{
  "hidden_size": 256,
  "num_attention_heads": 4,
  "hidden_act": "tanh_gelu",
  "norm": "layernorm",
  "norm_place": "pre",
  "rope_theta": 10000.0,
  "tie_word_embeddings": true,
  "parallel_block": true,
  "beta1": 0.9,
  "weight_decay": 0.24,
  "schedule": "wsd",
  "final_lr_fraction": 0.0,
  "dataset": "wikipedia_en"
}
Each number is 128 + 24 x the weight over its row's rms, rounded and kept within 0 to 255. Layers, rows and columns count from 0. Numbers have three digits each. The size before them is the row's rms in percent of the matrix's.

# v: layer 2 attention value, 256x256, rms 0.067, rows 163-191, columns 0-127
# o: layer 2 attention output (transposed), 256x256, rms 0.0683, rows 163-191, columns 0-127
# q: layer 2 attention query, 256x256, rms 0.0853, rows 192-215, columns 0-127
# k: layer 2 attention key, 256x256, rms 0.084, rows 192-214, columns 0-127
v163 099:114147083137134102127092158127122148130115143133121106107058146131121145105119140088145146154143149107113141182089133135126115117116143123106140156127158167133166123171112124135134152127177146123146134102106122078095142161132157150121128112154131114134124113067140110123172147106117203109123127135147154099174170121143113138129145086107095155100110118096189098146119132121137126137121
o163 101:133102119118148129125128108116093159157106128108121156089109136120143147116114127085110127105153146134117107133118134122094127115131139156153109137148126103125072149134138107125136126160148171143157136163105164102152145117144118126140129118108108147123101149129158099148117119172134161119095163123163119104120073158165088111088136123119138126130166162123103098144148099105157144088150
v164 085:131064169140077109141155130095125134168127080136123079137127121126131142106145102139083157141136188129112127117122142072091156105141147145114119128129152150147108127093062183116111115138118107141092141103161120119085129164097151088140150113139160103171129111092102164110124129154133123144104147108129121150133183133127158119133085104098127121153136124132128138123140116114150140116138
o164 088:150138102111126130147118109129133122172141145146059136136163105140163124153131137114113133107138111086175131154158151169192126116149128144119154125113134143134091061130150120111099111138107082115130122102158132158127129139159176098127129174117132161104095159112148163118110125129137153127087124141108149123147109144125163097154131157111121146160142132173111145121123110173187069130155
v165 076:122112140125115114118130180122136139085184124132135119155134085113113174123148156198129176121074120172156107111154123108115159135130121154091129111144156175090114130126133115104126148153142079130151109139111149124147127139101119132134141158154141145094131155140080119139061195108110144138120143120168167115204127114118142120151128133128094147150140114146100117096100111119079113169116
o165 074:178141110162126149105096132152156132095137161115139080163126124162107124087145154134147116136127134126107122110109115122193093124142139113102149146104172130065128127125109138126112117084159105127172115126145122140149131147133120109109159143134140133109115150137135127179136101143106078159168098110090138109112106121154178165120085133124138115148104176149142131118186121144112133153138
v166 075:145083122128128093071108145143151129086083145138118114143120115154109130163127110078123125117176086125103111149116128185138168123132122142137142111129144207114121143169112130145132125108101170148153130147085136144161121112143134125151133124158153114128078158126168173166093107073104113121148143123144132105179083112139129118119161119115143150137106145123118123124130141122119080136126
o166 074:142152124140101083118136114137094137107113162113105128134084106088143085119144175110103087129107177129159111129102141102095138131138100105103143080113120125140120091101130110124164100125151106121100130103107117125124136123123089143141104119115162140122120147108131104127109128155153184158166148115134137135119118124120107099059096156121135108108111117111139089147134148174125170115135
v167 082:137168133110096139122123132137087137092161121096107203167145117067146115131149087134102115114099108139131110125102141104139184136144108207078104112151130171179095132115108134121094125090096126130106145130126118131105101145194116111143128112126112155112126130137121109121105138161086136143126134124144155139121117169129142126191122122107105139166139101125121141066117138144119131144121
o167 084:122124114118083164125155088153152156121149129112121078132147097100123112129107157112160110110137100111141070125129132130152105169100113080173152118146122102141107090137148178115110131119112098150090143105118106131152118112121127087120150167133163116109131115130113152125132102154138117117151122111106117152119141147148126104137116217138123152146113126157172179183138111223098147141152
v168 092:115105131132116111133122157140120083158152116123125147183085101155149162131130125168125165107063140129137142080119144105135177156114135103121126159122082118136068117139112179126115144089177118113140093098124123139165160100119112108107128100107141200116161106127128088126144129141146156089095121130137096118120128077136137153118096111101153118068166124125106153116123125131109144166099
o168 088:152140122068136127137110160116159145152147113171121113121129145151113151127126137113147119102150142128114142122099118147140090093116139168159157137114161130118144136099130115134143159158163135112170132145111130128109154204109143158117099140145087082104125132113099093145127121145136101125148088123116166109154179111144171127169149162162099092162111117102146136152188120080132112148131
v169 083:124157175107119134145189105137146133116089092115137140127118128137157165133110131113102075135146163147154139070157117125134083112175121135159138113139104121154106140169155143104124143146133104127107115122095132137148109108132108122118157139133122100128161136121053123114158114140139111139153161155114124139119124089149135132104076136171198099143119172112114138131130091140146160117126
o169 080:086138137107117150140127153070181071155131135123065123155158157105094117154097126135115115150110147146135138123106142105138133129125145139109081131091124124108138138111142152121122106125121170117086155107119154147127107115129168160150104145144121111130136159137110149122158119148150132071173119170130157148158167124119089139158115110119083088129160113127121045120139110087101137071145
v170 087:128106155163122119101094121083075124112102130111147161148137125123129130142106138110116103154180123112135118124134137142130076082134128121136173165117125176082159133117185111139117173184180128117135112121135134111130141156115131119142143162147120175141166134116111177153144084117129178137136151128132137137126119160142122124114109076149124120077119128138115131174079119119140137164139
o170 084:157133117145120119111139134097101112152080126137122125113177177098148125149103126147118128185158110100109125139128134128134144113147109134154114174100142130089114125122166118129151121128118135133120112128085110126129126124129138099138076115101154124148139135136114141151146083122106107127105166108137121092133102173127101130121123097100089157108143120111113113131122167076109125114153
v171 084:127123137084149130100106135127140121133145155127111162130149102117117125109124110118107177097104120151104087139123118120125149195147119163133117139143123162099085139089129135140140112146122101130086128073101133126137111111124125132137145134099128150129117135087137113153142106120101128142148088118144095116104159131161196163126132186128138095098118098110087153127105136143163133145143
o171 087:132144153105084120155094124176146115135138106173144117111102135184164149120140140145135118153132119121104130082123143153164109129097103100134123116128139128131133167149116079150102135114137092130105121126127158146150074143132127137111130122098151122116175128123097086141111072140128146122115130127111112138113162090116167153151145174161120141169075093151173141154143109152100132170156
v172 087:144107119081133136109143116149063122130161140148103136150148127135182152119117140134087118179118123161075121119124128105155126115148125111082130080092152122103091138157122152146129137132151077135125163100153143139144127127128123097132152165094119125104148102079103108124094096107111139145153129083130096169114143108136123093097110123127137078164147129134164149150126141132154130143088
o172 087:135131103127113141099080164112162121122145122180128110175112127131144108122155118147133085107148119137142135121107112095135107106106124118157100117103124128096108178131145152122099128115158146124097105140107190125154109108141150122106134139091133153144143114143133104131137124144141123115140179153119172133140193096150124163144136164113126133146110097143138171095128106124113123170126
v173 076:140156130144137103088154174155103107162119117112165125125114127131148072112093150156192073132125164119158158101190127115117122127108100095170155124129123150172100125154116131122103119140111136127126137139120119120127120126102131089121118086154111175104095154139116137086109175123126138129162134146142119077112124130096172090142136128163175135121157156135126140136150128123101135147110
o173 073:099114155188144128125153152076140160109151159118132111113089135161073148124138153170116120117135139162156113161119112122094116112146151165127142082143160135110141127134124147133149084109161136149105128108111074157076160152138105152154122142128150113132147111146091111120126146145132145134155143132169172100158109166127162142138090149133133153117148125088100118163053139106157093089133
v174 082:121122181130132128123180157160155119170125121114139103126142124160122146190159107149184123125103125100143132118141140140139084126121091121108110167099124113137116144131127121129103094143158118128106099131119138106109091138117124123131149087116125164130117092142112104156188113112104133144128085095152080108127121101115152153125152147155116172109108139107112105224161159143109124121110
o174 079:174093127118129123126154107073128120126190135147122140065091131122106142119131123128116083067117131118157105138124129151150140127156131096144140111133135103165150129132103150124156127116097168151162151154109117126110121145165119165111136114153126103130151153099136128093115148141192126141154105123129184168117123137077141095106141116172146104130131133124135073116118130091181130097121
v175 090:116148085113137145147122112084172136104073124174098065134153134103121120121148134104100136098110103119088140134116126118134109171113120109129166151158112111123138137127118180074124134170094198133109093085161164109127141154092153157122121150129078053048112134075138154130155185117129132159133138134148125154171150117135125125186124140092137193160104132101147138121105110133127126146117
o175 089:130125116143089119130158094151130118141110085136107156157114119129139170102192104076152120088122157174145099095141136137119159159145133153149100132152108118111111095138128118166125119096114107130150146143115105162114077108134159144095126132144097137160124155118126128172133125152142141143147117151113112135096145087126110162141124150141137129111173137097102132117133168138161124112121
v176 102:125108146121141117147121103147202112103132139101131150122104106128120154165161116157177148142147083139127147134142130130120152121134149123125112151127094094143180118099126181143118125141174113104146128132099131092146079076148128162101114105155146148148095138117127135118123207129134152140129092153152149117137120137148108171176105138125146157096117092111130092185112125144114140150147
o176 104:134109139123153125175103115108125140143138123136123107093117120144104142106105113139145123108134172131091124139129113125096122147106117113118155143097093102134141157124115132145153176094114144107148134151189134101151149154120128165136135103126104072097166117126175127131137149098149098147124129117096137125152123122104133153095127104131144130122110192141149049116167154097162099092110
v177 090:138173111129137129181124111098079143119150124151148127158112149102168116116130134117105108179073140150114117138087126098122151121139101101127105105124146153099142101110132177110151137152116144136152172131152127108133118171086162149166135143125132115117138114141134125125145118100156090134120132120122127139141135140131136112097097099068092073161118110125181102152162136111094137122132
o177 090:094125103119141143121104149114099119138135111115146137115162123146120138109185080117134162153130098104143141111140146080137142130137153151149107150150133148117112144152114119106080156167113092127135147131181171114134082122128170083109129135128113180138093144105156147145135182135148114116128139122148146127102121111123136126115152138120119161149123168168099173084132116129157126154136
v178 075:125145151102131136166137125121153095139075114189080123158102126129097180157136144119109151126117158111171168150104105144152110159112147118127089165154131148132149125153138128131135140175139123071127137143131140138126135110181112124139103130111112149111138136153130156101149097157105153149134138133106124119142127105124100158129081170162116135131132126134121128125106121124131138175151
o178 070:168176156089083133119123149145098150134123122088139154104129135117084113177124113127115166141121110111109131095109152116147138126132118113136131155115090110134112175147129117165113135105138109120138095100136092128124113150076151156146135131129121118142113131129127135191142146160111088137111077110111108139140124121149160137135107121108143118137124143081110172153116129101151138121165
v179 083:122176150104109164140150120112145102114124111114131115164191149108138133141151142116121119120136104144127064126136100129129161125138122162132108098129118170080130131092122160116180120163126119126127080108138152146124101160103147139129132180110135130172157136118113102192134129129073135155153165107132132122166119133148167160158076138123142107134109113172102108154138125136136121106196
o179 080:095136111117102144119140093144152085144151105140120129150174121110153153108147163133152144124107085115096109040131156109176150145126145097086109145163114152130165117140092164094104144108095087160118107126167105128082065109129122124089147139147140133132137142139162161096138118140147149101124125117124080177112146102100086141119142121092105134121105120148128108100116144127152161145156
v180 087:126119134159097147132131133117103122080133116155102164167120142130170129130122092126146132136119121137116099141112114157128127117083095126112123159139135187176155147149077127096144117157074156100154171147097142136107120174162107124144151146158092147102079091136099100154098128096109131095160123084109129132111119104150129116064129133135141146146116122121147152150088126121131129125109
o180 092:165131126125106160123160150162134148124125115128088138109117144097125094142111118094097108108131092132137106133124160081123162155107164113167104122152109070095127127125136150114149129139108137106150065146120123147162128098097126139111083164108188104141107125105103152125131122151140179080133102123136129135110137146172146128131128184132119147114133148131147147152124119165102166114080
v181 100:132100132150121141111124147152128088124125136116136165139152122124122103124126127144207134147140131141145130184123151138147155134113121136081127178127138128149156132146090107104087106098135153076127066121140133146127158092183117131111101095128142152135155134140159092110119127067084185112122096130132128130096152142145100137130134144153155167110153095130119133088159130137088105149116
o181 098:157128106135112136127131152177122179120122128099165102130102137149110139110104160137119103093139140145132099138112131117138122131140137145101166124142151093117117073127144149154133109108139156192139109158126101131100144161100115147131123110133150058083152112100117111079119132139099095164132161103113114145143144158159134140105114069146125140132104117137182150177143139108113134087091
v182 100:144109123144115115134174142082146139150134106105131104096145113061126144119157122112144156124135133085160173122138136129136116130091179098141134150147124118147117124093133124142148114100098130134102127141162122149141157166145127099148134123129131117110153111163146185144129157170120123109105124159098137124122141137086142111174138152167107150175129098131109164107128136135119114095109
o182 104:212115150150080149127164125123130142110115141110158129133139123147127106134149129142148144114112117145119098151154097153145107134134150122133147100159140141145099076111134128150139119112089098136133127126112104139123161125111097087128166115146132149145102112149125153131110124093083087195097057165111104130112122118105145118160122131112132113145167117121110181130098149169135115153155
v183 086:141115169140097122189124140103118163126111143156143087139135114165103131114133156128138143127129110117203159137164110118119169147143123089140110133142145109094111137138079086139101098104137121129113090134136126143151116121100099109154141128101159107167108130151146151129101085116164080109109125108111124126115168092117110125109122103095135129128149133075121115092132121112117086163146
o183 086:143128101151162088119106143102084110131152115122159102114116132143122137123096130154115103125125161098113129146162145152171134135178114149104133113117155150114102099094085160138100111154160115149137110106156103160126129145128177166119120130116126153118099161101156127137084118118131111150146120115128147113112114145165203113103120084100112127136121117111121137090096161137169092161134
v184 112:133150113080130125097109137116118130145190148120159106175142139118182080114169144130131130117089126117155137119117112118144121133108142135111087094138142129138148098137163116147122122132138132129115108112160114120105137107118154116145078092092110158153199130090158096068139105167119162170114110152160142085114145170122120171124134159107160153120166097121163090147127155120135122105166
o184 105:123113126112124167106112073158134149127150142102172137133134087153117145115137123134139166108135100108095114123153140135117110117106146108119144117145135148150117179148109147102096116133143102184129171140147098089098142130120119087131148151160110161102121126147133136132142146122105087142116141118136137110149128086088147101109133139172182118100119149141124171159151108105166161149136
v185 094:118096133116143158130132109125142105165109111077089160130127162127154109143137112115185130132124120121117172163129136153125108166063115120150127153133090120165113134137175104154113109080123155097149123121130136086134128072155101133140115132129160106181153140132132152162140153117141159120114123126133138145108126174117076188153112173224143151136139127161072107143107137120141120125153
o185 091:074127136095143113104122103151107153114109102147173167078148168097101143146128109144125157120127140128148114126097111150064136141106117124173094095152080104143154137129116090134164133120114152124130133144145076147140166131093111164101147079138079104119164117107114120142154127121106129111071122147119123137144115158096122131142128121109148152149102123114113169182117171150112131101099
v186 095:146138161162113148091117143120090111105137087144117179153154129128131134107127099142149140101069127122134144136108146126131141107105136142099132188147132142144129136141075097077118105092110150120118142120171130129099172135129142093124110140147122138107140119148118119076108136161083141133110133128096132123105126119141142121120126146139121154157129114166132158092113133116117124076100
o186 098:205139132110091162098164135175140175136152117100138103149168112166109123103147128116123121082137122125140111105130149107162139117125140134134162100094151116128124104134140166104127123139096127142146068136163109135103150163103113117116095158134166102110110151111064153122110104129090085123146090142119126152107092129142163137157088162139133127128118132133127200143121152174112140130091
v187 083:125157131125140133195154109097159135131114097152150122106142102109079141106133171123136164150118134109126132162118078100135100117133117184139097138147132119116193137150123135166143133123138119111145112128162132124139091109174130141118140100142132145149173147092071167160159150165149100123121148096130123147113137135145104169166113164106085136138134110121170118102067133136135104141139
o187 078:126128126109154148133132098165124133160106125132108136114164159164110139154090139127137154113131102088106126125166136139157127147177132110100146104110142096131123152145115112147095108125085132129162081145114135133144155128093190124119147131115160102131090129141203108134124132114079077131099089119073126178141113122123138153169123151108151126143173137160071108119133129161157086124147
v188 096:120157152112143127169155126120119096141159149126142104124087126138140115127137124165135111156094141158165118113116121087088106123155178113184132123164130081175144111105122140115132141107136141123111139129134137084121109083109125128149143114143143136094173125123086139115110130157120158112146083124121159127115186125125132129092149131156099120104119088119134098176164125119159170120129
o188 104:107155132076163165121092135095145126182147117120137128099131153160091139116143082144126147110141132133096147114102138121107104119105116173145105143114160123146105163142110158163113158109144119112135147127183141102116104137169174100152179129132125129085142137160148146149115152134131085133111143140116126118137109121081137171151123079133130163134112154154098120119128126085148115123131
v189 074:111101147122137129136109142118115129135121156137136128141095140150136114081084161112150070148078130126127149129162126103140126163163130088123123153098115129113090117164127154111120141156151115083104088135110144110158117091109135148107113080111141130102185135127158128098129121120135162113111106128157166148103160156070130149197120189156154100100134090147154150105157098123099141165124
o189 077:115112148098122158135100143128146121140122117146162108127120165118110177129112136153121114158159168141116119089133158150119107079155148161136111103106171125100117159121100157144113132120148122139111153125136081139121104154131144138161142130108102134111142141148159118118162120167096066117127147128096123079148146124145176167111123077151114135115139141104108117107126182061172089135110
v190 091:140141157158110107122125179090157111152095102169153121131131154123118142140116131106132141146125115121147110122129112126135137150133126113156147166141115083145141120113143168157125120102118185109155125126155123101126086164113142138148137105170152139173109140148142045128146089130161116112097136122136135144133129133115104172143095149109118130114131092090145119147136117121137138164161
o190 089:138090139086103148120166106114078142125126135134138154075161177114149135093164085108088150175147141111114121146138102156133162130186076138173122128152137119146118106129134103140140157133107134136131118144085102085119116147128186144094149124147155123152138143112138101130125141129152126135055122116118125123127109145132112101117155113109119117150124163111133090114137147078161121146106
v191 099:151142124117144130143090128114105155119171172158123115089105147176134122114104144083129130126103146129130130118104144174158115104135094107108091117088166145063134141169123102154130147126141112129134107115125134101122133145171102144133129162113120158095121135144163083122113090059159144130129119108141114126139122105109157099075116114143133093105132128112154132133152147113110131085160
o191 096:151165142134124102126089138131098160094111141130137125138069124146122123108162146106099129135110143153128118104069147123145135088126122134147114155161123152146124162139120108114126117160159164141129100118082165114124096133102107145140104118110138146148118120151126093141111118149158170143165153090153120118094140126124129114095118136134130083130127085110108117133111055095109137170121
q192 113:175137137091090121092132107145105123150146151109176066144105128129125132143115109102090117146137184079108129151111185094095117121095167134136137102158142133146139132116130110147160107136146119127127108122084081146140088176106168138141105074125121128136126101139121140125109124164157165107138117136123131128090122110139151143117142146148122137115150136161136112133102111077123169129113
k192 087:161097139112136139137132087122148118157149119171104115074129096074120135152111096110127138087127116098135149131153147123102157131076156134100114140146118136130117148127106140144189129147123106154158149104075124078145096142118155119090081145104122115100133106123097177176112137157122113121151123089141127136140119121131164135117070121120180151152171112146116134134140131112110158143180
q193 125:162150162079082148129143080169122119140123117143147121127103114133138196165120078135093104133121122123138108122155166084108113125132157138128135109135110112172119142112102155157159106110133112145123121108110080180147097149120141159126112110100133126117101075170125140138085108170153134120130123136128126115123127115134165134115128122162136094159132105137136115145141095069097133117124
k193 095:167106119139126154160126140098133131116133118164154109139143079081123130145132142089101152110136105087088153135137111120107192155103154128137104134172125204090173147128125121110144100138123128139140137125076115090120127127128135126123085140112113135143137121118089141123099165135124126104132106116178152139125119158129126115105078181111136152145170108111111167144106110105109151120164
q194 081:126157148114110145147143138095140106134094094146159139097157129092110148166152122166138098093149083173094115138166135170125116138164130122126101152145104127177138143113107155098159112140118135133101108128132133181165112120123148091143114139111152141167110124153181129155131127166134087124159149134131105129110146108142154081123129080114148142119145119104136099147186120125147136119169
k194 124:099157129118165103135143137100153180116115130108087128156103140138144156085143130088136170137139143112179129138104115126151127115121131104140110164132135155113144091130098098125113172130134139124124153124134185068094123116147119088142134137125141186148143126108149128140112158090101158171120115102126094115111144172140100178131151135118113160150131138154144143108107144176158092124128
q195 087:129154130151096129114160159131144098158118099136120158110132124107114115122106147128123121138120130182115132097115135126116115127185144132149083132126098109185145112100101128099134108097107150146139117162152107180158143137141127122134152113123195124105103133136142117127131067128149120129124127160133126140099128091094171113154093134103149051088105146101136108113189107138161144132124
k195 131:076145149153141139143138190079172129110089135117097128130133134169132136077168142115153139106099116137136163125130123146174107071135139099120113139175149107084121090138124142123112157132133148168129132138144177104101110090151095131144141137137123155127158163124113114148112104123144138117111112120137120144105162133153099185122120131140135163135161100071168149138157108168130114137120
q196 232:112132129162120127129112147133140115119153140133093169122129148142134087136088124143148101130156084129112150143112091163147151148160047117103134142100122121128125149127125109086142122085100129125151113143143138160108127123155100142114161152134123136140103145133142076093154105111129117092142160130097117143160106091110102078154106150120133095120120149088148134054165124110126104154091
k196 092:063111159124163087095136131115124125141143143115132142148137172141161168104122144140144154162131105120140128120156139172171117099114098104116132143113143119121141084125147127115100159101132152134135131139149146107109132123135129075113124103141152137166156132116156081137147078148110147144121133133115103105151124147127099136143124118150132125100121124096177108121136165141165112119144
q197 099:133133049103099112092152140176113141086136088124158152160141084131114097126109155098097145144148126147186090145152117129159132111159127157073148115139151103101131108124158161140167106116130100080087112085154144145123130133120133160136133165163119123139103118137133141150144141084099148148136168136150146121084138127163123105127150156118101096130078107096106148103104126146121125128111
k197 098:095106161117163069101156139112151154164127142138059129098125173117113136134171148143167146115135093170105152092099132145135139103158139140115149137113129095125111082100176125129124214122161158123143143141115126124129099099126134080114149138104155114137167148145142124144120158169124119129178105117141134137138150138145105129136130137119112142138138167150173112133106162180182080134128
q198 087:087126131137135161154133134096147117132108166126109108058151117134112124096131141117134101118122112101121161111136104123192126139154103075187060149132086121107125135153127120125105099128108122139142094137141138214103086151145099119153113122110119140084135105178148122159104121117166119105142135126168111116144095179070103129131090118139195147115154175114072133096143115120145125160116
k198 103:099110140147136101108156126149106113080154131101110130117109138135115090102118129125084112122150092123133152170141133135132117118150124165130143145122161108159132117113108130125139120073161133126124100163133137090193135140116147124109163112119128143164126142117106098176190106160163143107132145090122120152125097083092153104129120148122135132127159136103138124091131131142140093135108
q199 103:121128143141142142104143133150098115148128087152117125125164139155127070099124182146117136113186116131138175123092118137143155128186094143108095124105137133129134109140185123137114159103123145127137079135118116159115128123141132106113128125097151131139136107101135113123116116135121156109148119094145150136090159106140104123119114140075118126079097161104123116090155134130093114117108
k199 105:103154129123170098119104128112099142138115142117172081131112197161144109128107099109129142119108147137130163135110095159186131092076140147168158102146144136137123091134102092105145164119132144134178116146126134122081150126097115112130132106128140134133126144135126093170134088159105130161151118121108129096108104088143052118129135107121116089139120139135157162108129126125160112106121
q200 100:115145136148144105104128143131082137086131116097109121143136129114115060070144108139121132132127150140165115127116118103133175082136162137117123115119158090150140106106124162156096138149099158141082131117102155142142115118117139113162132149144123136123102136129117158164108146128140134139144150131118166123050146111164143107104138148101119109108083172145110112153106157171087125127129
k200 099:099110143097137078096151155132157190135126136133128125103120165164072151101158166134142117129112136135098179148095132093147151084154135168166127124141166128129130084147135103099075156100117159100164134172107175111128104092120079114126169115122142136157134176125146132142082193151145108147141119121121092096110145129144146150091150114140078167179111175130115098129119137181152085118145
q201 118:178137101076128105109114106088137087156081107140137133126178086096092169124141136104158164102121142087124137134141134120123116166126187120118116121129080136124177138142138143154125113105123117139147173107151120115104142117135150130153094113111140144139136109139129142166107131172129123117149091145129138110126140114123131142133161127128126131157172117150102145178120095098164146112152
k201 095:172164075103092154149096107165128127155110106109164100122106068138118118145121140112092108112133151078122149172111140080087142126123179147159126144163083132152128169113136107152163126135184123115143096144140078190159123134115144157077107142116137125121104167143093129121091146119118118097136116120141109116099112096118125124102125136146173125133118158119111153104127083084108154106142
q202 114:141144105118121155146128081113133128133112153095139128097154070123114167134110120133132153123119095085113103202144143134132129103107112083152138098119120087102085142150133133123127098137147111165116112136133116128124104172105126149154116143147143106098116104115144107167143092094132135132099105123113109123171126152096070171146145123146137146107149085165107128178123113101129135138139
k202 109:163119143118134134144127107116158121119105111137133111098146147125128165112144119064151125166133152077080104110116158103078148154142138123126188130122097179147164150071139164127143090121150084083149135130147090122131104156137130135110148135064084133129095113100102139111160142124134128127155102100127140112107134158133174139117107130087121112126134131115110131128130082137132146151126
q203 103:130106062163099130149133084170133111093117136134078171110148115070138139124124144121129173139137125112152065151138142134112154107123140141106082127115113113133123167142138096145116112132099162130140106146097125109100115155138121142117113131134112138145143128120071173166123119111134128128114128152111089154142144144087108114105135160153121115130089145096144154134121137168166159154133
k203 086:098173130133157092126093203112131168113117114105109119132135173127078133135142154127169119136132122157118137106129134079105125101111121159151142088102121141148162106107179139135069092139098086097100118095110179130137170117130137161116141171121128093110144161164116138124134139148160125111110131143142129122081135129114123111130137105134138118112119112064141121106148164096149096106121
q204 105:168095142098117129165126092103148076175110135111170181139153107093105129150119067119127122094137133116162143135154137088085151134150142131154123144136119080167169153093166119173134116095105100125116126118145100131148101132102154125097127130096146104190146128142135138167141119139114118085153130137143140179110131126154126109162110130129124153133145130122088110133172104108136152117104
k204 117:165104119088118160112113096136114141172118114127172104144114131118118184157179123132117148148146150094150080123165161112121147130108189084130125132138103106115158162123100108137147133102134106131152148105130087124129096140122109096082082136098121155140130106107131153154119124150100121091148098159132127074114125115148161137132112098146109097148168133143122127150109137098117157155148
q205 119:161128078103092159157109149115157121159133146126133139097123080131102139158105105141142160078176106111127121129143101121127150142128162155128099141135094125121135170108126143148115106184157135111163137086129131150127098140105160145130105101131132139095145116117132189141121159156146148100104117124171107113135133142147115147136130066137153142117139125182108123127105133116105140112175
k205 091:182166109106122118120144133121121101148112085132183097142109099108147165176130125124140109110092119130118129114141113158121110156138126116126123126170101103125123155177161136120190139067135144162152107140119108135110131107105145139151093150129115139143109109179097137136095150120114109119168113135161149140112093130144122105129107115110109140164120107109118128127162101083126158151104
q206 106:107110153118058146130118153099120096115130117142167142120104153145159114123137157098134120133136156158130102080092095165157101149144128121095118122161175081158116121162156145145153139097128146128133160137113156178134152137117156153113152188067130115147152135142093115124098122149087146142082139118157094165154105085125113128104099139095089140117151099165164124101135130124097097126139
k206 096:119103125167116133109111113143123151131121144166106108156128157154158109096135117110130112067122127151116148124122125137126117111117134114109109101145112154148103134120135173159146168148129115124154089106131121064090119141200123112148138117157158128134144121145105111122131129130114157142154148127126124137133122124143130115132118096149135146187131076141120151136126128122137104151131
q207 099:128147143102120111180178135116135117105082144084132117142099113113171130134118105129111163147097122119136158148159133109172153142111141104145157111143131146113144133129110100143108147088103113104136156130159150136088131101087108103136100153126105141079138090071162114131149142149097098137104191108147139125142098087074102106151103118120144113112160153144112144139125168119121118152111
k207 096:162116137142157109100109091110126168127140136118138145144161085118121103123138115152109143092104133137122132140076105110140109107123146127091103143126164146125134124075112130093138141127137158145134208170138164139113104096161147129121122109108103146173124129151168124100165112089144130072121125128115144116177140114114177115127129110100119146109131129167124165128099096144100165109116
q208 093:099139160149143122120160135140113155104127131071113138106139150171113111123105122148139105106151098160155149171124144151152149116153080104102127108106145128114120109094109117099130145150114140101146124093124176121113128132128090122144157154120098131132151130111133102108132124088163103133086137089090148162110103142183098118164126097150152144130119074112127121103112145149136137121136
k208 152:053139103127134077099128126128100124095145126136131142157145142142114106102134136125128128121170144150145122110090113140156137114217087140121116152093187118103136084110113158121090137114126152115107135162133184090118142104133091122129155149162121118130102124115120133107155138113120111133099132119106124126125136119146116137151155122141085136121096169137116154106127185205142066146112
q209 101:161110127132134113137141146130139153200146111115130092107108139130095114131184122115131123114090145144130195119113141078102109148100168148140109104145107180166177108114138152120107165155160111121137116147142086147143160093065150120099150087185132099133113149099136134117121110144146159103112135097116103102115109106117123154161139115132117124096116119097137108160155121158119136118099
k209 103:117127163133145171171149117113141121171075148132142137142114063115170136115123128139096110116119117160113091140139137154133104121094133114140138153128116096109086146168125110138176100122108127107095173163139156108168111130123088166144074098131147125130148101123125141158078115116089098143139073168147176112102147174116138126139141150142133117130090068193105153102110078125167156106115
q210 093:097139102095091121110083132150167109163155123115124142112096155134119110111118108135119144135107132162136101122086116162144130117142112118140127146112153190146132135162100122081083154104136133134144148165120130129127135082119130093158118136135140155135117059150159079096161097113120172191074108105117148150139127123134094148128122132098139083126112139102106136110140096121125135120141
k210 104:096119108154138146137124161142165118131151180112122099137123128123145087151140121183126127099152115142106138147123117124144130131083089138127135110140128125089139129087121127138163166153120155124101140113090162138136147094106125137120159071149116108123111125140116115130118102100100119140144155128197091138156089123145146127113147115121145125118127116094143131117157089118139092087140
q211 096:119132078134125133116112127109109136136106176124100164149102126106144142110158119103133131142119157134137120128120130125108114162122169123114106113132147139138103122118097144169109183120145129121114072131142138157115139146100107134149126184131072119105151095131130097115152133151160105118128177121177134123110116133082120107102127174083152174139158090173083138155094149107128140151093
k211 087:157146185131088132133129139134156125126136096119161101113181123133112139149135160118125107132173150156115126134084147130137065129124130154184108149114134155065100137102108161117161069126115143136131140171101099136101125087092138139133132093122137131168107117180174164134099063128102138095154140150151114118117140098121117113123102111149113146160164154093100109095112125128140123067161
q212 089:140133163127128140156116104138093132126102132152116144085131190084131146133154138122106085158132116134116115147142132129125133121118124132117118130131141164129126131132113166140123121147156104137139088103125147072089104119162132126108136110144103096162108103156109126132178120132127159142168111164129160153105110109123143149136108125125132125144117187161168088144117140147084121118134
k212 081:133141108137163105130136153092161120119142094148159142145167113155149136178114136157113150124166131109138170132138095117162128186094143109146146100146189127143182123148124134164146108128104145149104147149124159134125191116120152103078121100127169110097111131124126107105127135179134122149118126141116112172061111162136103113110138121116120133109147070156121147105115142145076137155081
q213 092:148158114114156122142126132108112091150070103178130114102156146151123121137098136122076137129132132179154146126118097170118156173193147136127094123069110137173141124103156139138127078133127141105115111161144132140125095145146134108062114143144138113114102121129110180156129144147095129124109097172101103129156102147136136115134115090100133116159083129132133142120148107147184166132130
k213 091:096118121088149134122122126127150160072129112072133159132092133168155172132127118141139138146141127089135180131121143115148137151137151144126123082145115144143135126188097136130125153114160112158178120096139124089150126132181139123144160164133119106133101102161065087195113167161134115162145126106120098128055134145119069116153126131151088123127158115110135155133093132111130116113142
q214 095:144125125143114151120157116126132149114097156166124135095091136132068124131103108140092132116127120127129099145139132133117085116100132154142146124135118137101156117160133148145139138177111105156085127139071117106138152141107165114079120137140124115119079183153146118142129110169163132093128110141134112169078162104127134149152142163093131142094101168167143131107155160148114143137157
k214 082:141133137110112107163148135131126150126176129117101098151135102129103160182145121137082147149122169147050144128152132120137137139121123134147151105179127087142164126133103132100156137130127151132124162029136111122115100134129119142111122101132134149124103129142144100166084120127116091105105142168122135111096137143143151115154116103144142122137137122169136090147126113093139164111148
q215 105:150089131106120144149119120107124096111142140072095112090147106125161125137141134073154080121159157130134123117131077095099162139102124142114169132128093127133131152101093152140130146111110131147126092146128135114140135136103169160134139113172042135112126127153115142089146160131115141082122100124138097173129124136127126134100125170113134155160105080116127117133152100130138134142154